config = dict(
    norm_place='pre',
    bias='all',
    tie_embeddings=True,
    grad_clip=1.0,
    batch_tokens=32768,
)
Each number is 500 + 50 x the weight over its row's rms, rounded and kept within 0 to 999. Layers, rows and columns count from 0. Numbers have three digits each. The size before them is the row's rms in percent of the matrix's.

# layer 4 MLP down (transposed), 512x96, rms 0.221, rows 77-217, columns 48-95
105:547469537474416573414502535530590537465430527487443555559453438520465492437496483572483485475564458458516600497477486566481560501500541433565448
111:564477484539516554521505481353550518502492517571512530442517496473515472477502472416459489505505477455483536416532423394401407537399544510520484
083:484415561541493415465572516478561457462498524492503536461462531555517468532573504454458394472449465528439529502516453473519498483502517553476478
114:482532558526522498548413511562442516397533478559499522460424501586422418422427521437601441479464562555467416515568408451468537516457492515501515
098:486548493470576435416438499515541531576505507442516547449576480452460476492569507569576524431461487414503557492491520554468505607458438484591562
078:515478481520474492503579485436482570525555503506452434517504438485492588532444525576529488477424408529536542531451533624496525419508515447515489
093:476462499473480562544558535475571509465578545589487492539512498553403495429540498504586500437479425560501562397492421471539557379530518503532527
091:503550544486549433543385556445533575548477513564464514553448438571413493505433457403566414506460549522470521571493518436467588569518494497509507
092:529593471530534479482505513532592470493482553497409473411470523522577507463457506516525507444528559440485572508538578514450484445472448565564464
102:546417412430446514554507469438534534469507445582517522492433469494450494483491525439480421493514424469503484547394441434452527523531518490659531
115:462535515536663542527471478554489523454535462440425525510522581455481567539478544507454491538440592629470457491529506432509456517540420504464494
094:473616486495504498591508412526527463378499505438539463604517445493460454496467438501518529482532391445578439475520478472503443580543491455435406
094:538525475460386502519597517566459519446419478469458517567507467551455508558487559479486539472503577521489523537515491476449479512534545590489537
101:492521457549524472493567530489467592446546526502468501521531537558562506464620523555504495579464494466402558446541490417438471456566376566547582
079:529562456566391453438451487503496456519519542425594535473560445484536566615514517545464482481513422504497622536375496466487483538450585482482533
099:520496539475600474505450496427424445482511459559555479473467551547458576514541468566561420553410447532509560465568470405492482546577450482526487
090:499598508391522513415528493430459523527481479463505464574506443594394433494445458525484513441475571572537559464575453609539451469448474419480545
116:507430535464501447523483622483505503471494404463421475626519467493471596564534533511483407495591592575491526387516463538516484526511469448452451
104:477480531651446575492536462532497510488534470563375541408493524521534466486533611542559577463422450539463513536483481471502549505496507447453497
097:527496573459500563541535535443581492521474497508590595560482626519412550453502482499460509444472454495548482449481582576436483600476405492443441
101:591557476586467473421488386479562472452543484546524527520523488451381435580532486414546592500483565537566504457564557547416517513542570425616464
108:461472448532495518488522596453418481530454553527513611537472573350404512436537466441512566375548521505516438482506425486434536469565459449376501
085:475584372411484409544499486589512545619523533523523517563456528551507542565548515556529565514514620477525504557460489546479463503532471527468443
076:540502423404511441523476562536573513487568513529617546561503528488584570529517472537521451450574529514521585470410539540439448454590521492573498
101:528542460462510433511445492484500491388427476510479469503520507469413514478450492522524529590461573483548454539548498581535603517418492537548501
104:547510499537441486616549499511496505521516515480461544448502595493539570557421510543511462468453526545435542521495437462516428552606407587486504
087:507494430418497458429507549491488522488553419464554490552403484542504469558505587490456509477536473543449531548426525675498470509342487430557571
097:529488490497544482400457462479543487606491517401472577489395475468479507522454567469556514517642515505477509528438498496448552465583485429360515
096:544507468512499500446460409462421549454520475512538482580534569568467505515527439442513356469514589490519545548459465468510563443462489467507430
099:556452517486446450453523509425485524597558558461593496474462513582460443497449522496578517459540513505558451503470470475527438571496487446627572
086:489435465559470401514603566545441513495418412443443542539498361513505444481513464485558492461537453513508542510520503492528435546505579519472470
103:436487498450500578472539504523473536514435493452581448450547455464488554515584612432455480519508486434511429604483509495534469522431537565490532
078:543479440439546437519516538549494487546526427493531469491463437597508529507618548581545453535512504449561514502406515489363483549436516556650521
106:580477461449459587406521412491491551470426426447405465501588597495491485517540508459459469523532429440479466560392400547453497468434479483527524
112:447455590458534525574471486455451629476441513562617569551459525500563476489560468548564443534505511435438537517524468543523453451622397495463581
084:499537492475490494497503409505432451587475430582528375505502473494499466527585467435510551453537509438532542584473550437443455494534490457631457
094:428520554608494529477517539531553536552518528402519468497462522537421466508521500534481543501609512518449566562611536468612466514450435530506480
094:486593541577544500565561577480583476462517506602534598485444398463509514592541456528485499542503477540440521443498517523542489501522418469486527
103:539539489458487469477600411529481525513512507487420455503548506571511595616410517537479582570474523479464488534530498629561534384507417453453511
081:571485420541596436536436512550451466528551480514519410433480412534579546557527518566531461478476550471430518472591502518440394466447512535630450
096:529384577451484555487385495490560482484554495573513534436592514452492490424574446433550493441515529443490554515451522527516512476438467503544390
107:587494448483517579479457475438533507574524634492518474538547521518511504481366502543461443400534408445454519518539405578479508506449549525475492
111:425576497492470566479430493538535463424418489492559544513547585531497497542502509433436557504509595515486533407512515571564508472523502504354514
112:561466451574557505571430489491542507496533523598531443554530496483597517551550498459517408427474486460431467444604529476552423555477558422582546
081:591500524460485464499450539547387497542441535492464498505436436512514472500540433510540464463554552559483527459504527524453413466390431471559484
116:506435538493454445518500516458427523499505578608443520523445519488543550379517540420499548423433553524436462439515503513562523536449475511443551
093:499525389468345482545509447486480442526493450476531441513515493442403489518570499430489505459526637475527486455423534489545508532487413515459448
094:506551494531552541502471485561493417499506481513474582402534390544460529498543525467480448506484509524496429525442300506442407446505516614562553
111:565468526464449506470545475520576458496480493479546588478416486508536525337458487510501514442547517484535468511466527523423464404579399530586567
128:546441527585451506524505524516422495446573423441526483540535470494534521506452556464474405536515473533428406530471462502600459596576478561550530
100:398520498518499555499429566494444494495592511565443478436545425433481465512458551537447518432478584607533533510558474394561566443421501461536503
094:506471521462532475493516426561558547494537545505571357506540463502554369504434483488451515485521564434537424521524502509484504489468547534532439
106:431528616404559617429540552579521400508492385463498430549475414425479515448464508544415559478526516556557522515383474527484515497515480437482560
101:493481535481528523538515500557551521488567523433517556480488544502488444505378514471549567530483510505435484515377588629488478530476547455591405
081:573514458503491553515507492469508503549508379516528490419512408473568520464527564474530501547479538449512496583474507491475511503359493566535529
099:462482507436482487540517548506510444483439534525449521530544544467465489460491525543482503336579551522449603585466523637511525489453492475499458
115:520435582531491552500543546530482470410427486506481406552474471549470494577598484430520508435415467504416487480512596527553475533556465549492451
119:520491445480473517529461527487527494422359479526475449512464515576503615498533527445461421516503491472499536460580479600506560475531540470531539
127:508501501477474490453550546415435527594508455578609590508431516503462455433522557442557501431528459455506546529457448540505601428465530416481444
098:489444518471558511550518583461490504558492604561494596481475373515444481527495486446498588501505490595495482511545505492502545500571473584441467
098:498515419467557531446533472444508450473478444534525584442396417413454490593519477586485505522547503513472501479417489514529556497515494473559525
115:451542561412412538611516500498527411442486558468429531475545508429517535512524464496453578467476484443450539475538502517468506515498493561538543
098:474519465527532497492474552488452436531493615491556506484500493560455509427461540568478461481489492369525409575515495525429489455491503508449484
075:452454410430467399499440490532477486430443423478500404439437528489500542558497515543557528456537497521527484534401503532423420470450578473512464
093:548539562601553442545573457552510472525542427603511569472618408509516495459563511471571509405471506559427517481467454516454517576510404501504535
089:567533564383412436448457432486516545571584508453495537456535513551559496552534580511483544468525491469450399498501450514472540578486517523507560
115:477522477488412480491463548473481380512448499568436447498452477522467513589526542511512549477537485585502546474431494444511456497517496450383436
109:491536481552471618529511567517492557484538485426521473495481470512538513442465418520556493488444433418493426538552550562474557492543572513410469
102:541509542523528605552468442470439511588543515507482548484466533540436508427471551557491500495480492535477472542515446501477454447554570521516519
082:515563428496400552545490493494493484570528409463581487475536506492513556489491520453448523513545515463489493378476553551486436542408576594537466
121:499526561489386565499498529529449539532508494447490387477500462506474432509421488530509500478481455470554457558450430360587485532503521418558524
102:605554494476453558544498532510532504506530512512443383534557477480500461465547480453659383565454502467626521557508449483493463497515486580563468
094:432474512501567437423442406427547493473557557450486596437550486480409496576517440508518487524570555561493546574481556511429503619486485530567467
105:500598466555481507604462571439554445466449550577465515516552508442504335522465524503502539463499506474412466516473593433546513392468481521494482
097:503509442511532568417445511530504528412400454505523475504557449436450499478478391459483516529515514464451464476486529511549539505552449568605456
106:446518432490448540532399538416499491523536470590463447423517519456471506528461519464460534402512474472510528431616476522534454426483552435501463
098:480462547472485559514500539546546448522495462462504481512453533548490603558511500467455445560509473585475605554498415439577598503508366503360522
080:470508483504506530459534469464567462484490505426436470487587458492471466457440482514517517554482376495534529511539435449527537477444422523518525
095:455538460429424509545514475520444467449577540507559551481536414510482486602497447491486440495598510415467484518492411567430558440457517499498601
120:566509474542520531511514438487537606593567498666506494462539457455510544477445430433546528375508549481531529472491445437462512509572496536597453
099:519564477475529469541510538551476549484511527563436533477506599536527510535432590614446482518436614471446515584508512553517384457406478546475453
101:459474475514532446473609518555403466449481474484508419569533550477464497488452484499494433478508527413460478524496483582498525510458410555545503
084:532525448519535507535582504523459538483485476572515441425512398499550522525534515545467409501429458455526485557447540502482485515415518479605519
100:461438576486484542439537530493469504481455451544522531579404429515632414449498425539498568467506473530486525479515448514586531464466475514626486
080:528542505543485447537502572548524543512528441516574443448535522563461625548531391458448570506516563563543497417576506513512463590463435574544444
088:503436520582584508501531544538506411550543487473491499493543417489483449454408504511470529579479405425505488541613560438456491450459544510611531
125:490425417491560550485504535506535499569474497494489559519550518537478563510618423531479487533474464441516520450492403576504524545472512537608520
078:465459443535491462464505620468496432552552532604516448450548538477485492458617561510454430431487552541437564542462559472466468432435446524489468
117:427505556464525417527462499466414498475468531603591476478505454394585522385448435438429519467503564522411450492494510576439424475469522421421524
111:548575513435514523540518546498477519510500545440576519520435472608480434417405472492551474449604533506492528494473494539497478487521442541443521
082:511419454560464516545443460478420405568543534491550529486494412449512465544566482529508520613488428529504516552490472470540466516466502591533522
108:537578506527507512430523538492410472588541453479468536568503422463466430480560514465419473563510466525562522433512476418493492559566471422481411
071:540493444435486389559411542518512566515525471554509491523520486513482596579564550476565407496535554523451451442442529499444414582492432519551529
096:438456475525489554559504493528452431469471536521564554442437510502488489562593462560461457430488538503424544490423439600498545492483514385446499
107:514497484444435483396568482555601545401380478600472556439476532507529469530478555523544415520447472495495543543544483459499534500606551566424525
132:465577518497511449486481524511490529518498452478424496529455540521447471533480466475500564516552571576573473435496435668521524573436586545495418
090:500509503507542519504427504478571551612515505486525467450368414486605474522417521570519454523558457474522563535496447493508491446490524473444507
098:501467498467487593524391524497486588459491438535435605531427457552498485508430458539494471557557505451549530516490460434525499562560448467498511
106:548524447505491515539494526519397490438476542449445473526504548464482558445564551524483501523546448452485506524425468497522518474524502567450521
095:475482473530499520457532500492550439435475515413573488483464533517425542607493498470544561402565475492518523358426515544609421396529498438495438
096:519525534454532510500542493516462540412483450541613566487447529572533488500589505534483423429474487486431515577577405454573477450453430381513466
085:457573517600492490502527567555577578477493468518595545469522441460480509612581527493489494450530499520509514472415496515534447507540497445531482
108:404394434598445474544542563517485468450525577505509516477556397518485517498469546557531496505441372449482497487482578506454497560504512455443516
086:477466535471426530545469515543463591464463509461529495577415557459535512593551566530518490561521479497438451527492471529411444499427469519405447
081:578519541505513537496525473516540554493419512569470470402449513563534497467551449575456437473543395445527478539488459560472473461571422473512532
102:523519551532538483494404430557601479470487544514361526491389526503401488561530522499583505544538492520515530527438504541437531415469530525509474
110:498407535446400418440621495476521429524530530463498547566467452555544429574473533525534507447562452573594517500468469535488538512537445493461585
102:522514491476513562539465579495461461530521394522494551436462389488500497585513559443467528407484512561479528511553440515568556549579522550470467
106:535480607528631501548476507508471566471505503505562521472451525530520459444461480543364475508490518519567544484508535472497437502489363487393471
090:496448536457469506430524535462481559567478534448379455547575501472471503560467489519542498592425505437561511463485473534496475578524435518644513
082:561507411464365503511506527555509545501354426501446437555515535544509497574458466485495441494453440468491445530511569605455517528497485590531528
116:459537515577584492454493519576418481436460450581507562516542571509562401462456556445572495464490434518544511481474474472521568536454520491369428
118:443411510577481437561463590480487503426503547461461565523445480510489473470430509644474640496459601494554515570508559504511534531532422476444438
104:494467475483570513509492553475395555479494470520571532573513452542418542334450552479495498434584481477543479477467451494510632544570494526470472
098:467495408485508428559614453580423476493449513413522481551510444531543519465510514571437456573508478519543438526421590511481493541470487448499420
077:527452455520432446498422567497468497443541381542466510546535526579519481436533588558555516508592460522443498587520494485436519507549485490507457
104:558519614466579413628423494526530552443483483475517626526498529560506465494561427441459523533507537436485506502430459506500484546554443476489478
096:503429431452448447495419486467479478465522508479437501554479439529460369490519529459519497479532472501467458499497439409476529423500406478504486
099:525453412541513567502570537507523464529511346499485540483531456473555534479540544500499497519494426484481528518447460473496603454475628506582565
098:514497551516468454580438431506491473546447431496427489518492526522488579583479450532538334455547471543517431545507506517484420610484439462516503
096:502514550574445577516607537463492501453509468534556501465510516537459546544542556485508506411580517548490559569466515540544462469514507463402448
097:547489481456480555534566527429537445451482472550578524562457503525458470548540567467478495548616492498492564442495463472478552408583551529448453
093:486507429571534435524570562513465504449528508439543557504524431603453356536477515554464474481485452604442529537509445470544504499551572471506433
086:508489421554544497575449516541519510585491525529518417509490525498502483494468471623527429395642569463461468544427534562527465494523521482556447
090:487394540461503497469471550590502575496476538540461518464478550513453489421564445476576475519544541458454557522510550522463389469483511509603502
116:633505552461452514450584475518467539590500475547537513508482476467455540443512488468464557486564500514616583581465467474490481508555484565464506
100:521411355523446499419655482459516498518551525541561500443486481455511460541434542536489501513524473469489460502418472373498438449540445580518517
099:522469577473378445528538478445534520449436381462500538382466566518541453562481491556482533454472522452541512529463483511533576513557399409525579
109:567505441483388549443635534448479491550468560500435489559522558526469473497509416590451491500519455488487592542433469588518417443467504487466498
106:409468553515503520459539543509479457555534461458588576480530488389417516495408500516547562471484380488532470461394398537521571554502518536476486
105:477501643524508451547508555532552452525412474511523539459548420484527503400409508580503531446486422489488424571513516455577469462554583512565458
098:490597471493512489476490600503483485467494439561458500437468534469430496567582483479428529503508492571434460455475513493554489410553408461544496
116:547613527505515459422493506469518470491459551542467530503436402435527410431402471577518439527521505474526538506454454512639542484541472439536599
099:497523507445453479480449427474519480567502536472579560452542448538538452486554439502490478494584510493528510487422451489393429535469459533587511
096:493568564528504474468572542499574515438495560515522478576570562598411491502546458523461470464515488544521542605523554429593592492485397524480553
078:433553485490477444474556508534518423486598452549512528540498518478486525586578504605467498470509457526515550526503586618397454520520505549536553
103:518468525511382525464465406540447525556556485401554482559456442479484467557564437507460534527478517450515409541575476364518406544437509469450439
098:455437536497504515476472490474500486552498560515543493552525519549475497562535511637522538475515474467512545454515570576485469494451443473380404
104:429505532446518493398496470565524508476567498499545448590565484477447508481521535530485381497444506544537482526502489536576448454439524411377494
099:535478543575492459517498461425579488457500511532470434540586556476558434563438459498489452536440487473447487568558495362484532531575511520628550
117:474595525562610459462449507559442500462489458523517510546359499507472465466535452482543538533426539547526473446505535550515539519479479506460450
# layer 4 MLP up, 512x96, rms 0.226, rows 78-218, columns 48-95
112:460498491532503491375429469486502533434568491481515453452464527511526516457382493586560620526416477508489474434525570523509454471450549463509537
086:487422578501483547332604469496518535578428562434486542513553526583499522515437465457466487543486473527484475577473550483613437471508499543593408
098:492487565501536489473455531448537432505509516445503538418648442425536555511483551584471519477487454497462569482482495552466443393500481500548509
092:432434512547497533535460495457533565507495383569507474557518464401465506465465436433482520556470424582492541566502525550472471438586469507555511
100:558448565526481548544510535519502513457474540597524487554507499493543500442396517490462499468458466463541519499560450436423433481429477444526469
092:548529515431585550545385535524460481493440533483506479566502488533536544461486463606495423474429441559528568487538483495491603575680516500538458
097:480556446547580488527546471509518392532397551507493554590514447476497522479530422508535498498463480431465441545527539475619524501525473517527479
097:563429526488597478594519479434447513515572657419476461527501527463510521473514488533561510474477395534511563531486499491501434528495520531455540
106:382409588452601559421511468450381432406544507525565503614438520434488430379459428524539514565466553549494479524536489644500496446532536536521544
118:500478528608559584457582440447495477479465508451420583510565447587543460526465475457479496510529514485499501602535524487434519474531550559592475
090:476406443446476511427587556469463512519595371572485545497476527437521558568476556479465554509499483606463499411473528531501562374454547466504571
089:482390465503461479445541480505538478537487523468492552570470477429637464506508439614488542495528490401417493461473477458539494444424482491536443
092:531445439484465509536488551468446554508521511401438531490554468503484479452534476435570549495612539526503483422473467468400529526416558452624594
085:457558488468507459504479579452384546392453511565351467462526537497490519440540465371494518527482477547582485533515493567514462550463545567420559
101:539533493555504524551561511527578604488498551432500484542544521545553440435464578369467516451515563494474408596432475530544571421442511539477543
100:467435455474507447514511584479477497485523482527440494545472459531606536534578517521489575482491470328538570523496482453517588513501537494480561
110:473474447465519489504475530465472442528486510308514474450529464506464486439486470637466533466552542515518517542500502534551500429519434446484520
110:531561434576435506452497548451444565473510529497450461506543470596502424442469555510393611385437500487479398470542501492472517513523574494474490
100:422559535583497393514445556523382520507430447516603498489430529408530499532502498613490544523579505544577549458473457562498462501501551400565473
095:395467398461385507523571429465510495536518551482540494494420475524503529557497585518593501476500458507469563488503443477513498529448578483596487
105:425474592490489419524415462571551454469514488517500538468505463503526593486396609545516481555500439492521502609468522477479546478495485563515467
098:466446464343510414501444493525501474499475589557478545342516462497477437504457545444515551515458520537515516500509508452493585429543480492499482
104:426548499496512448568508430522462495413534569520545480534473478591534441441489445483571493515501465532505449497548538516491458492541483470455500
102:447446543523543457569344520524498535372589467448478426449528582491570449500503467460526545504464519547502507498438520488446420461483581479603424
100:454415549518471380564484478423440607578533446465496570494529494581506556490479422510536547554488507577411436493498534437529518504481579487365432
093:419546540454572474489489543461576498532540405541523511541551540621460522428445494536529446546525499471503445648581533544511540466546490550510499
087:522464466498527548620484510447514578487564498451549471577576530583499602498465588489505519473476547444481468555507612542497550556509545583507492
087:492533403559468486590524391519528441502534427524499540538534418416413517473521569504546502506493506508517505602561478475473575511521469477538621
097:557550501430617519510511460524513496485484483488475503559576514422523510473512488570512461563497439450542528509376383521504453449446611619557566
082:482527471431501541494476493511520544507419497552496502574550571496555552482550436541468486377484542465603457496602409592473557573457498516454487
096:479421422548517490424518524493535475489510432395507557539467504465507521465512420419569512457445510586433627467552442533507545468453537494481461
115:480567450514550479486577605574474490428468533501503551498492533531483492502428535455530525569553582509558548493464396389476451587467445470552427
097:453510615534533472469537488478546521457546525544458481498422436468541502476494560572477528495530499539554475503496532510591483498408537514440531
110:561509529483474568465519570518521428482528459477482409469494485487594553482436587489450470438481456477422437541549540463525430523499446526560480
101:556476476436482502457481519516537468525454508532426618450573532433527507445481593446537454502410444624488501500436546469522479487481564451551533
088:570529463603453511411528486575472514542421439511422454429442444476491564544496495511539593441525549455425493564489471570416431489421484520532634
094:425463545530445490484471431540575485477495499533489422602503537442535512457531491476538495471466483566594525512564545479597558470534581591506557
101:435474502432488550430464567518412520594429527443544579464464535511460502478425598502526497382463504472431430503522545473477493542553519537430536
100:443580535485466507480485450464416559506516537470564491564488511554519514484530478567415546539501490528519384535410466433548545512576491340483488
086:464692527529594465443528487559562538562572474520444522474547557544538558549470499467552504517511495537468495569521532480517496480611477477462545
096:516479489498451416483525510517503533532448467460477449423527521549566524435497500534546556544584507650520524519438468475532556525546487443544431
113:551447485501571516466576553564448491486553481538465495548391445545575510510456506552501483450520524431445528539494585473551502521527487417486460
104:453532543414538545610428641531535523542469469442485537436522449476450461440558540418551553526458591483507498481448547508548512538506558475424506
088:518460494505590485489491511513624460443400565506492556462507446466528441516490463389479481487528562495497489414463481443464598559493553509455572
102:469453478541586532449420515459500571526534399526562489497611463535485549555425476568495477527544527525482410579514612497459474443581449525485555
095:482472524569528574477473480550499457515537466579537487491511542429489463517460439388422527533491446451461482531529547382479568538488547554511512
101:496439482565469479526505510495469466426462419548554466487509488441540459582472641547457467602515452513544413483559546502544527488574600494513555
098:511489456542467445445529544576444539511485579477520474493468462464586520463503482526625545538507524496573617521467444493550591497579441458522472
124:501462510594523473491519459481546498569419493512529413512535506479552521506476536476453501491441422529448494449396469510431498568567539452513529
091:544433588504471534550527519508499479488469429480514547528468456524489555503435420470439505483485339446442471463492485560503514466492516494512552
090:490516530488567507500532497459573555552611489521471555527520462441438376448502463563515402472426488443418454462450552486432493418477644488469593
100:487552470483477378576435517422512539587537574509480507466504497528523501505432537493545489440510574545464550560472490481460470568435515393493525
108:504410532423491463505545495576490561504509519410548517483512441520555530527621519513424543504543475487491481518615430489547492501574524444368453
099:477544507541506506509446471412428502501506464556551446518473438503523466439498460461547506497508496455537456515506487587565497464595492497378528
101:492623422454613441429570522500436490473510515539560458557525502446569488507570509552503517578495483509502445449449573438591563560448405529535476
099:526452506468451370463550594536521327549441468515516472515584493554514488401551442534543557448593505437504528566497477470506440551491484497478503
109:433501428422400527477430478489469559497505505448534441402420573437516545495497474484541500518444525528467494528539432526479506492377499576558530
121:487506416420489513447496519512460523544567484479511552492472509540492511455401550533467586374570459539544514478392447504507500509595412460514591
103:483430571573551432453469441552558465557546501449397531440529509439479510474549485489460537573493510427458455379526530397440526557445552496508486
089:541533446475532584415379516506475495518503491458510507476578500497598476568487501582489471451473577497507494457575506418430521502522490401497499
107:449457566480484526558459440571470462476530491478418504538546470478555531520522433480467470471470430492473518483533554472468444545490501432437512
102:484444446518483484506569577510477588465368464519456519527491525481515548502354371544510521506438542518450469533413528548489515471483493461520513
089:517575560577586545430519522433461503556506581499528501501521532529530500565482540470495532518456534405479513385595473537522495504573542481471512
090:535537484530524529571528555434457556589564626477546382560428469488504467486469527431423500490483508546502528566456558515419527528419538566470459
090:420523508580569472557451534451546464481456514484577506526590409475500522409418565459506420482462492490476458485419626536541520502459504441526486
096:448530485532474509569380455468612480480539447487478534552578509454514559513513425574520454514356522415506537586540553513442460509565516495499523
114:444542487499544515484441443473540497471480583478570461523480458506452512400493515543477440538548500533513539502454540459553425409525504474527560
091:460411382487499493461485626493495571500490514499496594475533481470440524489497456442458530520522475472456579457472500423521529449510510464601395
102:557479531482526557523439349437496412580455470591478473491475475496499531443476470506503580471457464578463488494542503508506459649445487514459519
116:430480477556524545518512463464488466487521530541505478468538512510628500444470506501603480419465503595411462584369516486491538545496503507522496
095:429517478551472529564466524498417500467480533453428618497507479476518478498519547515482539517491576564463486508568515595546553426549612482517519
099:532532558478519431534487450553516430481533486465500529502478508436521539492497454467435485508518461482459580514463502469471459533479536555546518
109:471418528426518497585581524519460503529427574503568540460463478508482527512401448607472507557556450450541602462494531526514514486564497516515459
089:499508579523491473533499542432531371584535485511435525459563494528514508528441485475465473482471439445614587404492546463472492560459588465538553
108:522449496446441476473469521580459497470522504545416530510432450543512551527355548577526539395470444505556566522496508498493459541525475453583540
088:418523451483523518522506564563533351557517382426521493522592487490510536483493440527536492583508524519531497545418467490561561452493556486523461
084:425509445454409396498489441536483476493476521572574430515485536479599512468508494504453452405514612530543475560452469492509426552478525457557533
097:458493540528505522515508622446537448484477573586455441496434518465473508504522542481559618534428493546464489493506444415532460523492495587562425
111:391490436514456521547547482471479559454531473472448472557450470465548518553546547436420545544461459513502434500440530480546484562491443460516543
094:548523510534540483492359509488588525512522564432573489459578396456438496491468530467528477423501473456564530509565407458502537575427557483502458
102:563470504524553491564471426427618500600405511494436533508509486407456464449500616524485500448500539570484530514455495412550516510499448460417526
099:538365548448509489506431523537474509511469469552465586465459510509461465500481434497480554588571451450485432581481507510537502501511616586462486
087:483505573621518565509459502485411484458490586561487555448656377525471567495532508486512483571446463470459505532565501518589510421477535525489548
101:510478529537458474457522470539505598566511496435564553564514492456497386461541564464455464443395452542501473457574530582455581374518551529491494
107:435527443539472428530463467434521485536489479522555514488510365483523545472523536553462482452513463440494498430393502558493458552463537469392562
137:503521497536591537423469445467466554547400474524536425543467530477466490444465428503518503472414517503547368509599413620545492597476496478460454
097:539536567543574527505596464584418485526458510492456445527462503509513548514464435453448523559471412467501408459501542513591551530578568484441506
119:514497343476472524461563473566522497511517515467403483518515476568478504558540593532522410481512414544495581555510461458531504525476558511584497
101:502475455415470447494494566509489618555592372568453445455555520481514517454468432489511490423573493612483506611538557492513502506483446563486492
101:457545492483523445485530449486466530497490484577521552453465457416538524430464496492529528597458513467470466573537447593527453528469522511454562
095:518521499557539396442479483522534601452525485470496509494465463407552471496499443580509583612560595471437571415525451442482519526457520483396479
108:485514493505528558436538587519457457529508609519502565441405522461534452521400546511478525494410545479457542418499447474491462610457549485482517
089:388503543524467480614492485487497575578498504539462407578392397475525575531485493462535445526585530420452494501572520412463494449476543562556500
089:525567531527560490602492527432406578538505510409516601470496503517598550441548433481415469487571496520489565473486500463456520491463487404528540
111:561427502541520497434515579513496581573488600539477557508545477509550533469442478536524388421453444463480488562549501433527458431420495504522485
096:395474442418410520542444521496527458438581517490541542476530518434451439525517464421460546435535477578497513577585570500599534519502499455461518
093:443484500507559617494564539553493585506599488513559536521511399552482426512516488494506542516422399420548515564463524441500402487633523516523554
087:425499490440526490467438482536511478507475559509498606600524458497568502420483494481436465499436545498488481551431520467523533554479418497501482
088:476522527493513517518541498546547521564480330483466489413562467429554507454549478496529455609434435552466493616584519478532533526499539565496457
082:528450502439535542456500467560501508505420506537457454533528493437536609574568494357547532522441574468462522516531554418578473495559523431505457
083:490476490557589546500490444504502450512448405554478549544445529438467518486443536473550510527503532494420420480584520499488500450429602500478569
104:460454574553547448582443513500519495640496522534557506383492474518512522444542447492502573436467378417510470489468509401473481519512515540469529
097:471527507451481505507573492525503535514431549487496530437476409439470473534369517438541472524407534677504450463490502518517436516536441464485481
079:489482501472451491525512551565558536543458568540361521564504503558560573445550471502539495558468538525324571482503551475397493547478537529543468
101:452586518479540430638520534430524415560359424568587512413524448526543476404461502562477556483497539568383490470489543472539569495503467476395505
098:452494504429451392523483503474451474530565460528502532486513385462503607494349459497452488518463486485497541529566537584569550565524453483510439
100:446453555405493495455498407556549615509498506529513447509609537492450481486508569499548517454526455466516475547455601515464471431444455533461507
097:462582467482538517475456563465457536486466405541368453443477459504436473462463443467501519587498453510537461481480506516592427492579578442608537
090:489473478433533491431468544498501552593525494550530492545547533463486579431488380498484495525553436495475530551561406480469498493542472462443506
096:449559505504493435441476564507491466507571472448505558431453480518534416467569566531503561533535532467470534490531467409520484482495518497477462
111:474463495467500519542581509450593481459452505537480504488502506514600439447436448521527519450527490403550485485597474393497470561522517467542441
111:466387448589461437527531493500529472495490503481524476397449540532529556479421595445500552521533528583501456498469530632437539510561526499504433
102:462572570482542559483417464610556501570480551457525532463538516449538507567503434519515516478484503554478393501540551537460443441433594409458541
103:468405490467481526427440539526517567467579505483374514489477565506571474504467460523496494390571468384416498550601480534515549525578459584456601
085:532534477480480595481495525453543569545563558523511542414549567449505464549492394411381448533456436520507427507495583453510539518486543474481591
098:446482621467493515563460454519427565583436584506510491528538524486543518497451490541550545511506556489475476519543515546454495512534462426609423
096:524563541540583479499486454416444487531533497466474404437600555407487604462506490555507535422483498489436543486467475543527465565492533513529434
109:477511523501487490540545460530529579472514545502542490514482546585629494572460513490466541507483568537553499427433469506454451531503512560407505
099:503516562507548561504435402550491431431498517532562556563478433512593564465502462466461469496513508551466426520485401527584540594574563579449545
075:424385477579525509518536522582484484472447518573522546497550490567558520465568525592488459538454520507479519463525485545561534482420515624620464
081:488443464583517551485510508476407551465482507489422604473500454580509519460517561435499510466493409483484448480487452486525629431522467495501553
102:530476515533548457492443510512373366573457541454548550537541529514474416494501532414527614512461494456498457520465547453589578414505597472524453
090:394470611497561564484468497478581538561535540545576522423552531517471433506526489514495554520512503528561491504539505486469529556456501517536573
109:403455554451446462516571489439523530538544515470399509555525572509503462476449460424585497477553502541470492495527498367537559450428491506500451
106:443525483493611576496457540427491461457504569353457559518573586580553497557471520567513482469455558512434518429521512423545537455484500378490566
121:404433553489560442518515465392440476485483555484493586514435498457501506474490477554512553470453490592477451565625393534559455539540583532477475
104:540508517536499546416503580553521485540519544537404557463517502553555578426483497449498601464612521435475544490552575412458508534450559479490522
108:451487467456487516559444456488545536501562430425461493438418401491500392516476469581511640463542463500473595540518499358520507543615596502481481
095:468537500483445469452504608470526605470582583518513620498501513480518581491520439489498505418469447534458446494556525492537564439502577449465490
106:559453365523378430550441481487573473513456447533478511503545524494553435448470513531509564486380480452470472503382506439536509478511487482535445
107:513461540527528655403420449479455484445449590403532480545567528520497468431433523506482533449390462471501541513511473500457493543441507498495506
110:489387434457531483587576501524473449526445478485557527444422506437592607451541535473448474540537408457571484551430492510456444560464527514507447
110:450531540525489460437503509451410450466599507532475420482560578506499493570474376422518533506429540480445457543558506484465507433431576502454486
092:524499544617599567490405561492567496478466458511469494469595504526518433542558561449536567518474464425501552514502476448443486466499632527548450
098:550498490464502422479470519536473539488452514439524518471544447546530499489482456424624498515467596448482406534512535448592484449600573500354503
118:407486514547548530450551506535584542486439553499437460513542441495518583484455552466514527493481485558413542559474540547543485531483483535479482
096:618515495548507566503615460502438452474514560483540550483488448480477493477533543408539580601466555530449437481458534511534491449361474396533500
103:455511522502542511494580504503517501553431490512423522423454512497515434512447517475541604609478489514569613545527479493528573496523491475569543
109:526548410420478416562467491453463417566447524449476447495408484477513520496533567480489502473535501596496514557547464474476527510544482469542487
112:475460443526439508507540527447507421497567501481483592494539449510481450459480571515542515506506465521424486476500520436528473454515504457468513
093:493561505433490544547505456493560527524395576597501538526538480552519593463434475600523474548499455463581535530478476427508459504521567479516435